From a checkpoint of a small transformer trained on Wikipedia.
Size: 23 layers, width 192, 3 heads of 64.
Training: a variant of SOAP for these matrices, 3119 steps.
Each number is 128 + 32 x the weight over the matrix's rms, rounded and kept within 0 to 255. Layers, rows and columns count from 0.

# layer 18 MLP down, 192x512, rms 0.173, rows 105-191, columns 192-255
[[ 97 152  71 140 148 125 116 142 204 110  88 110 119  51 137 155 148 191 106 109 110 117 119  90 133 102  95 103 149 144 152 121 115 207 106 168 152 110  66 125 109 180  83 165 107 129 124 163 119 151  40 146 123 114 142 126 154  99 144 159 114  65 137 125]
 [124 181 116 179 121 158 115 149 154 144 177 145  66 101 159 159 137  75 125 143 135 145 127  86 196 182 152 140 118 134 146  72  96 100 141 119 119 161 120  90 140 129 115 118 142 126 159 169 113  93 168 107 143 123 123 131  85 168  91 173 150 147  93 167]
 [123 141 137 103  99 111 163  84 128 134 140 137 163 130 124 152 102 122  94 162 143  95 107 104 188  81  99 163 127 139 139 182 133  94 139 109 178  97 145 143  28 127  87  82 151 104 120 111 101  95 139 148 119 101 185 171  99 145  55 128 113 163 164 102]
 [107  95 147 114 162 108 131 114 114 152 164 147  70  97 162 171 115 164  99  95  89 144 151 114 181 143  92 150 134 152 108 175 189 139 119 148 125  85 148 155 119 103 140 121 136 106 139 146  91 109 124 192  94 185 105 222 170  77 145 142 127 135 200 130]
 [166 132  79 139 122 192 103 102 136 105  97 152 104 139  57 118  92  72 118 137  97  81 131 176 124  81 130 167 128 125  97 100 146 115 150  92 153 141  63 140 113 147 134 139 182 117  99 102 181 143 122  67 126  55 165 188 167 117 152 148 147 140 187 115]
 [161 114  94 125  87 178  73 163 132  59  96 186 159 119 176 131 116 116 150 149 107 108 104  56 127 144  31  89 105 155 135 120 135 124 103 125 125 177  81 119 137  92 102 117 160 143  58 124 182  95 133  96 116 107 129  86  84 174 107 150 137 126  80 132]
 [129 125 177 135 166 178 114  70 111 182  95 113 104 106  63 223 204  98 144 116 106 105 169 146 116 115 114 153 114 174 134  87 133 136  91 107  93 125  88 132 164 186 142 144 139  92 180 185 129 117 116 127 135 154 104 150  99 164 109 144  67 148 115 198]
 [108  95  91 146 175 161 154 115 145 158 183  67 127 116 166 143  65 104  81  65 116 139 138 147 155 171 140 166 161 134 154 141 125 103 114 167 156 103 151 116 102 124  72 111 144 145 131  82 157 120 136 117  95  99 108 137 155 145 141 123  88 139 129 164]
 [140 105 138  94 126 129 162 144  92  80 123 109 176 101 125 121 157 133 139 148  90 148 108 172 125 101 109  70 137 183 100 111 118 107 121 143 147 113  60 132 142  82 133  91 190 112 117 166 133  93 130  32 161 168 142 153 144 161  99 151 128  51 128 109]
 [210  58  83 148 111 207 147  51 115 162  84 118 144  91 123  98 164 139  98 140 151  52 179 103 167 173 108 156 149 103  88  72 140 102 140 141 109 153 109 154  99 144  77 138  82  83 139  98  82 162 106  70 161 150 170 175 123 155 152 190 102 133 115  81]
 [157  94 126 156 110 100 128 173 133 170 107 155 127 101 113  97 160  64  99 178 123 130 121 154 137 128 152 133 148 147 125 134 130 146 133 124 116 142  82 121 157 102  83 102 103 100 111 167  88  96 175 158 108  89  79 119  98 101 110 144  92 103  43 112]
 [ 97  74 153 135 193 116  97 138 158 119 105 111 149 107  76 126 111  74  51 128 125  59 151 133 146 130  95 162 137 141 157 115 103 108 140 110 138 131  53  54 134 120 103 163 116 120 160  57 147 125 158 110 169  79 138 149 151 158 148 141  93 119 109  82]
 [154 141 138 156 155 177 181 106 168 129  84  90 170 123 120  90 169 140 101 169 160 101 166 149 111 116 140 115 171 154 120  88 114 117 137  83 120 153 124 156 109 134 141 126 118 123 131 172 166 138 112 172 114 142 148 113 135 153 124 175 157 128  96 134]
 [159 115 158 146 161 116 120  81  89 185 110 107 166 102 115 139 192 158 175 128 102 196  75  42 182  86 156 115 132 134 163 142  91  88 148 137 142 154 117  61 118 127 124 149  85 111 129  73 137 132 121 172 139  93 120 116  90 110 160 139 158 186 148  99]
 [113  99 131 136 126  73 124  58 157 154 129 136 145 125 104 126 100 126  87 122 101  62 108 133 159 181 143 121  75  68 161 122  93 153 107 104 140 127 166  88 100 137  92 181  45 164 127  88 124  96 108  98 130 103  83  84  66 154  97 147 165 102  94 123]
 [161 108 142 182  62 117 105 141 151 165 103 118 123  91  59 133 110  92 123 122 138  92 106 100  92 148  99 155 179 170 107 197 124 150 179 121 128 136 166  64 108  85 141 104 129 163 110 163 129 185  53  81 179 136 162 124  96 132  85 138 131 114  87 143]
 [117 144  93 103 121 119 128 163 111 153 135 106 134  76  93 200 129  96 136 165 117  80 130 140  75 164  96 109 113  83 100 118 169 100  90 103 116 126 131 111 166 185  80 171 126 138 108 106 171 179  95 121 100  46 129  95 142 122 140 173 138 129 137 119]
 [185 107  97 146 173 155 120 179 104 117 111 119 126 125 127 212 186  56 128 116 141 136  90 160 144 106 113 102 199 130 127  74 118  71 167  58 159 153 146 124  95 140  87 132 148 190 108  94 127 170 115 157 190 175 113 144 142 181 121  89 129 126 118 182]
 [147 135 140 136 136 154 101  56 166 133 137 147 143 148 176 107 114 152 129 156 102 158 104 121  60 145 117 106 125 128 140 121 123 133 171 135 103 111 120 137 128 173 155 145  97 142 109  99 132 162  49 133 100 151 102 140 149 138 130 144 157 100  89 114]
 [108 101 104 145 149  84  55 172  80  95 171  66 118 136 119 175  95  97 109  96 151 143 174 135 201  68 133 165 158 158 145 165  69 108 203 142 131  50  73 145 119 136 132 141 144 173 137  84 156 134 119 151 134 107 100  98 106 158  84 155 112 129  78 130]
 [162 108  43 137 152 115  62 172 103 186 193 123 122 117 128 166 112 196 121 169 115 157  71 137  55 217 115 137 195 126 132 106 133 116 201 110 123 121 131  88 160  90 137 142 150  82 148  84 140  81 195 123 163 118 132 159 169 164  90 117 171 115 116 105]
 [ 87 101 142  96  97 167 138 146 171 167 127 132 122 156 118 105 145  48  77 100 192 118  97 148 121 102 156 137 104 128  94 151  38 197  66 107 139 168 114 109  74 142 118 174  72 150 105 104 133  66 168  57 116 148  96 137 159 151 135 172  98  66 107 125]
 [118 119 133 168  97 103  98  94 143 181 126 187  90 120 117  78  90 141  61 113  53  86 110 111 139 151 130 132 132 102 130 128  80 126  51  87 113 154 148  55 191 118 127 111 122  79 105 123 140 187 171 108 141 153 155 137 140 116 131 198 122  81 161 107]
 [113 176 124  51 161 109 104  81 138 148  70 108 180 156 124  95 136  78 114 172 167 126 204 141  88  84 143 157 179 184  61 122 120 141  80  86 179 123 153  88 134 144  94 131 165  95 104  96 185 176 121 108 125 146 133  83 141 118  98 111  88  97 134 123]
 [189 107 158 133 120 126  92 109 135  99 163 164 169 116 138  89 119 110 130 170 110 108 136 148 104 111 101 100 141  89 115 119 126 133  68 150 116 100  93 147 106 117 110 133  77 128  76 129 100 171 162  84 136  96 183 120 141 140 140 114 137 158 111  98]
 [127 132 105 157 156 176 104  73 143 127  82 139 146 141 142  99  99 144 143 153 232 108  90  86 142  93  86 133 164 125  81 135 134 104  99 191 109  93 118  90 186 125 129 162 159 186  82 196 142  97 106 124 186 113  84 161 147 118 148  92 135 109 149 151]
 [135  61 103 158 177 159 101  99 153 148 123 155 149 186 170 158 115 108 142 172 140  94 204 167 161 116 108 128 183 165 137 117 113 110 158 100 145 116 110 140 135 110  88  64 129 110 166 143  88 114 162 134 121  94 171 163  86 158 109 165 107 129 182 126]
 [200 111 142 104 183 166 128 121 108 160 112 153  69  89  90 150 134 166  85 111 130  68 139 125 161  97 143  97 146 153 110 137 118 104  94 103 134 112 131 100  88 143  76 161 123 151 122 149 117 146 176  98 138 156 194 133 132 135 110 143 119 145  55 153]
 [113 132 134 114 132 104 127 106 164 176 147 111 109 138 146 108 118 139 109 167 120 161  96 136 137  76  91 124  81 115 116 159 110 125 180 121  76 117 173  97  61 131 169 124 148 145 134 139 147 102 132 147  74 115 140 125 147 126 187 123 183 170 118  80]
 [159  85 134  73 166 136  58  78 118 111 119 140 123 111 150 171 165 145 114 105 152 149 197  96  82 134 158 180 162 114 123 147 128 137 175 127 134 141 164  64 142 116 126 181 102 138 149 156 158 155 158 156 153 100 120 154  60 135  89 189  42 140  92 136]
 [127 146  96 140 152 118 180 153 108 107 158 133  87  95 119 138 123  80 108 135 124 123 176 112 134 143 173 127 181  54 101  85  51 161 108 193  75 131  90 177 127 142 102 161 125 129 180 103 169 137 160 168 129 113 131 110 123 168 100 152 159  69  99 132]
 [181 118 122 165 136  58 187 149  86 152  96 152 139 104 132  57  81 102  98 135 150 103 113 121 134 102 122 155 111 100 100  93  89  68  92 142 157 176 158 134 138 149 111 134 147 106  95 121 128 150 125 101 148 173 149 102 110 135 169 163 157 111 133 195]
 [157 206 128 148 148 104 146 159 115 106  94 118 130 198  44 132 158 152  96  55  84  81  71 112 104 122  82 148  32  86  79 133 190 136  67 152 103 146 133 124 143 172 163 139 102 167  85 190 202 172 148  84 115 158 141 110 145 104  76 155 103 102 161 135]
 [148  85 117 113 141  89 149 130 110 123 101 109  54 134 117  81  83 106  46 146 189 152 131 102 143 160 100 169 179  65 107 144 103  65 102 104 153 127 149  83 181 169 122 126 176  91  91 162 114 115  95  96  82 105 122 198 150  91 154 117 158 145 149  72]
 [157 125 169 120 141 177 135 154 103 122 178 132 125 103 124  95 124 143 160 116 138  72  79 122 192 104  99  99 158 160 116 131  53 126 184 142 115  62 109 151 174 140 166 170 132  61 103 125 157 158 157 127 179 164 175 146 134 121 122 155 108 127 124 135]
 [138 158  76 183 118  84 140 124  45 109 189 123 126 154 112 101 159 135 181 113 146 149 101  85 146 151 171 109  82 146 185  66 129 108 159 111  38 130 139 132 108 194 120  91 153 153 138 158 100 102 156 131 117 121 114 140  77 156 131  61 116 124 107 145]
 [153 143 137 145 116 170 183 156  70 184 149 166 121 130 149 140 138  87 113 146 131 140 102 136 134 147  96 131 139 135 142 143 177 151 159 147 138  84 124 105 111 121 130 122  78  82 132  74 117 151  95 169 190 140 130  91 136 197 146 166  90 106 161  78]
 [ 76 136 159 150 113 165  83 153 101 156  55 140 123 109 124  88  66  84 125 136 138 140 109 107 169  93 154 133  84 128 105 132 130 101  64 173 173 186 159 123 139 167 136 123 129 133 102 201 174 119 126 180 136 178 201  23 169 123 169  90 164 139 121 124]
 [ 99 179  71 134 195  77  72 122  88 134 121 103 108 136 143  57 194  82 138 127 107 101 131 121 144 154 165 113  95 129 148 163  49  98 103 103  83  94 152  52 160 130 183  85  44 128 182 138  54 128 164 120  94 132 168 140 120 125  38 133 161 131 166  71]
 [121 134 127 101 143 140 170 114 191 173 182 120 134  88 107 116  86 116 124 113 112 145 104 153 132 111 193 152 156 100 154 108 157  77 120 145 116 151 133 131 131 107 124 100 128 162 141 135 130  67 131 141 158 123 125 110  80 131 121  54 170 144  95 133]
 [110 134 182 137 121  74 116 104 149 162 162  75 116  96 136 119 144 114 102 185 127 161 127 186 140 132 150  94 104 108  68 154 149  91 133 138 135 117 181 163 124 144 112 135 178 161 145  76 115 149 170  77  73 143 131 165  71 160 113 126 151 113  89 168]
 [ 55 138 118  96 147 164  98 125  68 182 142 169 104 138 110 173 105 142  95  98 133 120 138 165 119 156 129 124  79 110 108  83 124  82 132 141  92 157 135 186 151 136  94  85 153 140 178 115 135 131 114 136 102  88 139 194 106 122  86 142 118  97 112 119]
 [ 78 161 194  95 112 103 157 136 169  99 174 140  96 168 121  59 108  79  68 113 209 131 123 116 134 130 123 108 125  80  76 135 121 132 117  95 118 139 106 155 135 120 170  99 125 107 131 191  94 102 133 130 160  85 158 102 111 123 141 161 121 143 131 115]
 [205 175  46 133 108 125 155 144 107 110  92  84  77 180 181 126 116 125 124 169 144 142 146 172 117 157 113 134  63 130 165 147 101 156 121 156 129 132 109 140 167 109 128  83 152 142  81  96 178 101 127  53 157 171 122  40 125 182 135 219  99 194 139 214]
 [106 129 100 123 140 130 113 204 137 167  78 117  59 105  92 133  81  88 112 125 113 149  92 167 100  64 181 110 135 168 127 119 143 124 101  93 120 155 129 171 110 158 146 192 117 102 107  92 128  89 112  90 110 166 152 149 150 150 122  70  91  73 160 166]
 [140  86 150 187  98  99 137 139 140 153 146  78 117 114 125 132 135 169 155  56 123  50 129 125  92  95 236 168 144 170 149 120  67 164 112 108  74 160 129 162 104 116 111 136 140 178 124 174 109 150 109 185 110 143 153 146 148 131  88  85 134 122 113 153]
 [ 87 157 100 119 170 167 114 147 142 148 105 121 159 137 123 111  99 117 119  94 154 162 132 124  97 129 112 119 109 135 135 135 122  99 146  92 150 148 164 132 121 133 137 191 137 160 160 148  87 125 104 102 102 182 126  74 104 119 125 111  90 185 161 111]
 [112  92 112 165  71 114 205 109  85 128 146 186 113 142 128 124 170 120 160 113  79 104 177 153 141  96 128 140  50 172  77 108  74 125  88 153 109 128 136 228 132 144 183 154 109 113 139 151 112  97 181 163  75 103 156  85 114 133 151  98 199 125 167 125]
 [113 123 164 123  55 157 149  58  60 100 131 128 148 142 145 107 120 176 172 133 202 135 123 105 177 153 131 136  96 158 120 101 165  43 143 123 122  93 170  97 161 118 135 127  95 101 133 220 137 125 122 114 110  95 117 158 129 110  99 113 159 134 131 142]
 [102 103 163 128 105 123 136 176 130 116  69 124  52 108  92 102  87 115 124  89 154 105 158 146 159 107 107  70 104  67 138 120  97 175 135 143 131 149  99 164  92  99 108 109 116 152 112 148 168 132  80  95 151 146 147 104 126 102  72 130 136 132 128 176]
 [117 108 162 150 142  87 121 113 126 158 129 139 139  99  99 102  77  89 102 101  54 102 132  93 117 162 126  70 169 118 121 157  64 114 129 156 140 134  81  93 157  93 161  79  96 111 125 140 116 161 195 166 124 130 149  91 122 142 134 161 115 161 161 154]
 [126  70  96  74  99 137  80  91 103 147 152 227 116 122 148 125 100 122 166 121 130 121 168 154 133 133 161 105 120 153 181 179 168 144 141 147 163 119 138 184 137 130 129  87 156 125 141 100 137 133 108  57 122 112  91 182 147  90 124  76  98 156 147 109]
 [ 77 161  84 127 163 100 133 159 104 114 119 182 178 120 116 120 176 115 165 145 127 148 170 114 168 161  69 153 151 144 114 103  35 121 124  93 110  71 137  93 126 169 149  74 132 103  72 121 136 138 163 133  96 100 142 218 131 128 129 135 114 187  80 146]
 [175  62  98 134 138 167  94 132 149 188 136 119 140 110  80 158  89 149 109 128  74 139 173 179 108 172  36  99 144  83 187 122 177 122 153  68  98 152 121 148  85 173 105 138 136 152 111 128 138 202 126 168 149  95 122 138 151 172  92 110 127 140 144 109]
 [ 62 112 144 131 116 191 153  88  91  90 174 106  70 133 148 134 116 135 108 144 108 134 159  41 142 143 137 138 123 172 168 118 127 131 195 151 119  77 139 182  83  67 119 167 174 142 111 117 108 160  98 155 149 137 141 157 148 126  98  81 150 194 114 105]
 [175 128 177  70 116  93 154 142  72 132 116 129 120 104 135 107 131 173 108 112 126 148 153 172 139 154 108 147 132 183 174 140 157 193 157 111   9 101 135 102 156 109 152 110 154 161 125 160  93  85 132  95 162 141 136 145 115 124 140 157 122 161 136  77]
 [140 121 124  97  93 153 104 148 103 109 114 100 120  96 151 124 132 121 136 194  90 135 194 156  91 144 146 175  86 149 103 140 110 127 112  65 174 157  89 137  78 186 107 158 133 140 165  84 196 156 155 140 128 135 134  69 143 184 159 163 121 106  99 116]
 [169 123 177 109 140 127 123 107 165  93  74 156 108 129 110 154  92 135  92 110 125 121 116 151 144  75 111  93 137 124 118 104 156 164 121 136 110 124 170 127 146 141 149 149 126 118 186 158 151 125  32  59 150 124 117 152  83 136 113  58 100 137 113  94]
 [115 117 129 116 119  99 116 133 198  83 129 108 109 161  57 103 134 168 144 175 176 156  81 153 114 115 165 108 124 112 159 136 112 123 151 132 134 149 123  99 119  33 166 152  97  56 132 110 156 116  62 134 148 115 144 112 140 142 154 144  97  98 142  94]
 [160 125 161 123 101 152 127 146 115 128 141 167 179 131 122 157 175 185 115 171 161  88 155  94 157  93 132 141 135 156 146 164 131 123 127 129  57 140 142 124 128 126 104 152 151  94 129 149 100  86 156  86 170 157 173 161 149 136 105 113  84 151 133 127]
 [118 255 132 116  40 109  31 122 144 191  83 158 132 124 105 178 181 105  97 152 107 122 116 152 143 152 130 123  80 143 119 173 186 139 159 123 133 104 163 144 133 113 166 104  81 170 158 155 128  94 134 148 110 147  68 113 163 110 142 105  99  85 171 104]
 [140  67  98 168 104 183 175 148 172  80 121 145 152 143 194 137 112 208  98  98 102  80 126 126  78  76 153 137 122 120 144 131 140  79  89 142 138 130 177  90 193 157 135 106 101 151 110  79 146 123 174  98 126  60 133 118 120  56 129 148  60  85 165  88]
 [123 148 116 110 125  24 113 105 132 126 107 134 105 117 138 181 156 158 128  58 125 188 135 120  73 146 148  64 159  75 119 182  87  57 187 129 163 150 180 129 116 103  82 138 134 103  87 162 117 121 129 161 161  92 164 103 175 155 132 124  86 103 153 181]
 [114 120 151  78 146  59 132 173 184 113 122 178 122  62 133 140 115 136  69 100  94 111 147  94  77  73  67 126 102 184 120  67 116 169 161 157 157 134  89 170 108 198 138 148 110 122 131 118 167 130  65 158 140 120 116 143 155 111  85 114 149 123 158 132]
 [153 146 153 115 138 150 128 155 155 108 146 114 131 119  89 162 167 166  79  91 157 145 147 156 206 158  77 137 111 104  95  81 116 105  93 153 219  98 118 126 135 144  72 102 152 117 112  75 101  85  88 149 140 106 116 160 105 148 123 145 177 147  68 139]
 [141 100 120 169 108 145  79 142 117 129  94 115 173 116 162 132 122 121 156 114 118 128 146 166 132 125  96 122 151  86 114 114 150 139  81 181 142 144 161 101 155 139  93 150  94  84 159 117 217 155  83  88  79 115 124 116 166 149 161  75 139 163 153 113]
 [144 150 154 157 136 126  84 144 165 119 128 179 126  84 130 176 133 142 172 117 121 143 149 145  60 130 166 144 155  97 158 141 147 129  95 136 168 115 112 101 136 138 111 105 117  89  65 154 141  61 104 107 150 134  92  84 148 135 140 197 139 138  84 155]
 [182 124 138 123 153 130 117  87 155 100  83 166 113 115 193 170 150 118  79  64 156 118  83  93 140  35 154 113  90 148 100 123 130 139  71 148 130 110 167 165 108 132 110 194 187 154  84 135 155 117 117 142 132 129  81 168 151 134 130 158 151 165 134  85]
 [159 114 129 152 158 172 107 194 117  69 107  89 147 111 162 135  60 190 123 138 155 118 181 169 128 106  90 156 137 160 146 121 158 157 138 132  85  94 112 167 122 117 186 126 136 132 132 123 101 167 139 116 120 120 151 144  91  93 112 139 109  81 149 123]
 [154 109 134  90 133 185 141 143   6 142 125 114 140 131 137 120  92 133 119 156 112 166 143 105 106 186 155 127 112  99  62 147 174  57 167  70  83 118 141 118 116  73 109 150 122 152 100 124  97 123 160  98 135 158 138 101 126 131 109 117  95 136 138 112]
 [137 110 112 195 149 131 170 113 119 164 115 188 147 154 173 123 139 130 129 123 135 145 151 155 108 121 146 120  68 115  76 110 153 103 160 104 113 111 157  54 139 143 131 147 157 134 133 138 149 126 107 123 108 124 143 150 112 187 149 123 119 186 152 168]
 [146 145 116 146 141 105 121 143 110 103  80 169 137 152  90  94 142 109 114 104  91 111 116  66  96  53 105 137 180 134 113 123 100 140 129 117 137 111 151  99 126  91 157 124  90 168  96 114 107 160 161 185 148  59 114  99  44 162  94 118 117 160 123 166]
 [ 69 106 167 129 169 153 156 121 142 122  97 164 114 135 157 124 148  83 131 187 196 180 232 132 139 136  82 126 187 137 105 118 105 103 195  96 133 195  69 128  39  94 111 161 123 145 140  49  86 111  91 116 163 123 166  99 136 141 169 154 122  96 148 162]
 [161 147 105 135 126 173 116 148 129 116 130 139  79  99 131 144 111 140 124 146 147 191 146 158 106 141  79  60 106 151 115 133  98  85 127  67  57 113  55 119 155 171 104 142 136 138 153 140 119 167  76  91 111 107 138 119 100  40 162 146 129 149 113 149]
 [115  97 128  87  78  90 155 158 140 122 123 105 195 144 129 117 159 113  86  89 156 107 130 110  79 113 108 124 147  83 154 151 110  93 114 144 152 144  99 106 112 153 137 142 179  88  73  88  82 138 146 118 165  95 169 144 155 132 119 119 196 111  85 150]
 [143 120 235 155  62  66 137  85  91 107 130 163 101 156  72 169  97 169 143 165  81 126 153 107  81 149 139 148  98  71  98 113 149 103 122 142 111 157 147 112  95 158 141 170 115 128 104 159 165  93 159 104 197 159 170 110  80 120 134  74 164 139 122 167]
 [182 110 155 141 181 135 158 146  68  45  92 154  85 185 135 100 155 130  37 140 191  93 195 142 128 156 114 121 135  65 136 103 138 126 126 162 117 175 128 134 170  65  92 138  98 139  96 114 155  91 106 124  65 181 185 121 168 159  95 171 103 146 101  79]
 [143 107 132 159 137 122 150 145 131 134 152 115 190 165 150 113 153 134 156 179 113 166 116 136 174 123 170 122 103 150 131 140 117 132 102 185 106 130 159 186 166 141 161 108 178 166 115 112 117  92 144  94 104  58  91  80 106  66 133  91 129 141 143 101]
 [165 168 176 103  41 170 164  88 140 108 182 108  96 108 135 156  75 115 199 190 123 111 106 160  95  79 160 145 114 129 195  97 142  99  99 130 132 131 134 149 144 124 159  58 132 168 149  69 153 159  60 148 183 170 116  76 226  68 157 126 145  97 127  99]
 [105 104  93 129 126 138 142  71 147 160 113 113 155 152 130  92 137 140  99  52 123  85  59 140 146 160 163  45 136 156 155 150 118  97 114 134 180 167 105 153 151 137 143 150  95 110 201 137 193 126 122 127  67 123 151 119 106 137  78 133 105 153 123 101]
 [ 90 144 108 121 169 175 151 150 179 134 100 128 110 194 106 140 157 183 122 152 118  51 146 130 126 150 142 125 119 150 114  82 135 160 120 108 158 110 106 107 140 136 128 122  68  97 106  91  74 145 160 176 123 119 202 157 150  97 156  92  84 128 125 113]
 [146 131 119 125  80 135 137 175  84 175 124 126 134 127  90 147 125 157  91 109 140 156 149 133 152  99 118  91 155 138 119 119 192 115  64 150 187 107  83  98 141  95 111 115 173 160 130 163 154 122  95 167 108  83 171  93  98 108 162  82 110 159  98 100]
 [166 131 104 129 126  98 152 158 135 109 122 116 140  67 177 161 169 126 138  62 105 111 152 156  67  84 138 170 157  60 185 145  76 167 163 108 153 202 114 106  60  47 144 130  92  78 165 117 100 141 113 110  95 109 145 115 119 110 120 103 201 105 143  93]
 [122 102  82 182 150 130  76 119 141  96 141  41 107 157 129 128 170 163  98 115 140 111 215  83 171 118 148  96 148 112 147 166 139 102 188 175 164  90 140  98 150  81 137 116 188 105  90 107 156 181 150  90 151 190 154 132 105  93 174 122  86 102  64 133]
 [142 131 145 113 139 106 119 162 192  67 191 166 143 134 159  70 143  84 122  72 126 123  77 127 194 130  55 120 124 160 160 140 144 120 172 131 115 113  98 152 113 100 115 114  97  99 107  88 140 162 145 113  78 115 120 141 137 119 138 138 191 140  96 104]
 [133 128 172 103 119 128 176 112  96 122 140 136 114 154 139 144  67 126 130 175 201 182  75 108 116 168 145 153 139 179 130 116 141 135 102 117  73 116 124 143 116 144 134 128 112 175 116  65 144 118 132 134 126 139  81 132  80 167 152  98 172 106  98 157]
 [103 110 127 118 131  84 121 191 100 115 147 103 150 113  80 169 111 150 149 172 124 133 125 112 136  64  84 146 111  96 117 149 148 118 107 109 135 185 179  89  63 120  83 162  99 176 129 131 107 128 156  58 129 131  96 127  99 128  73  40 113 118 116 105]]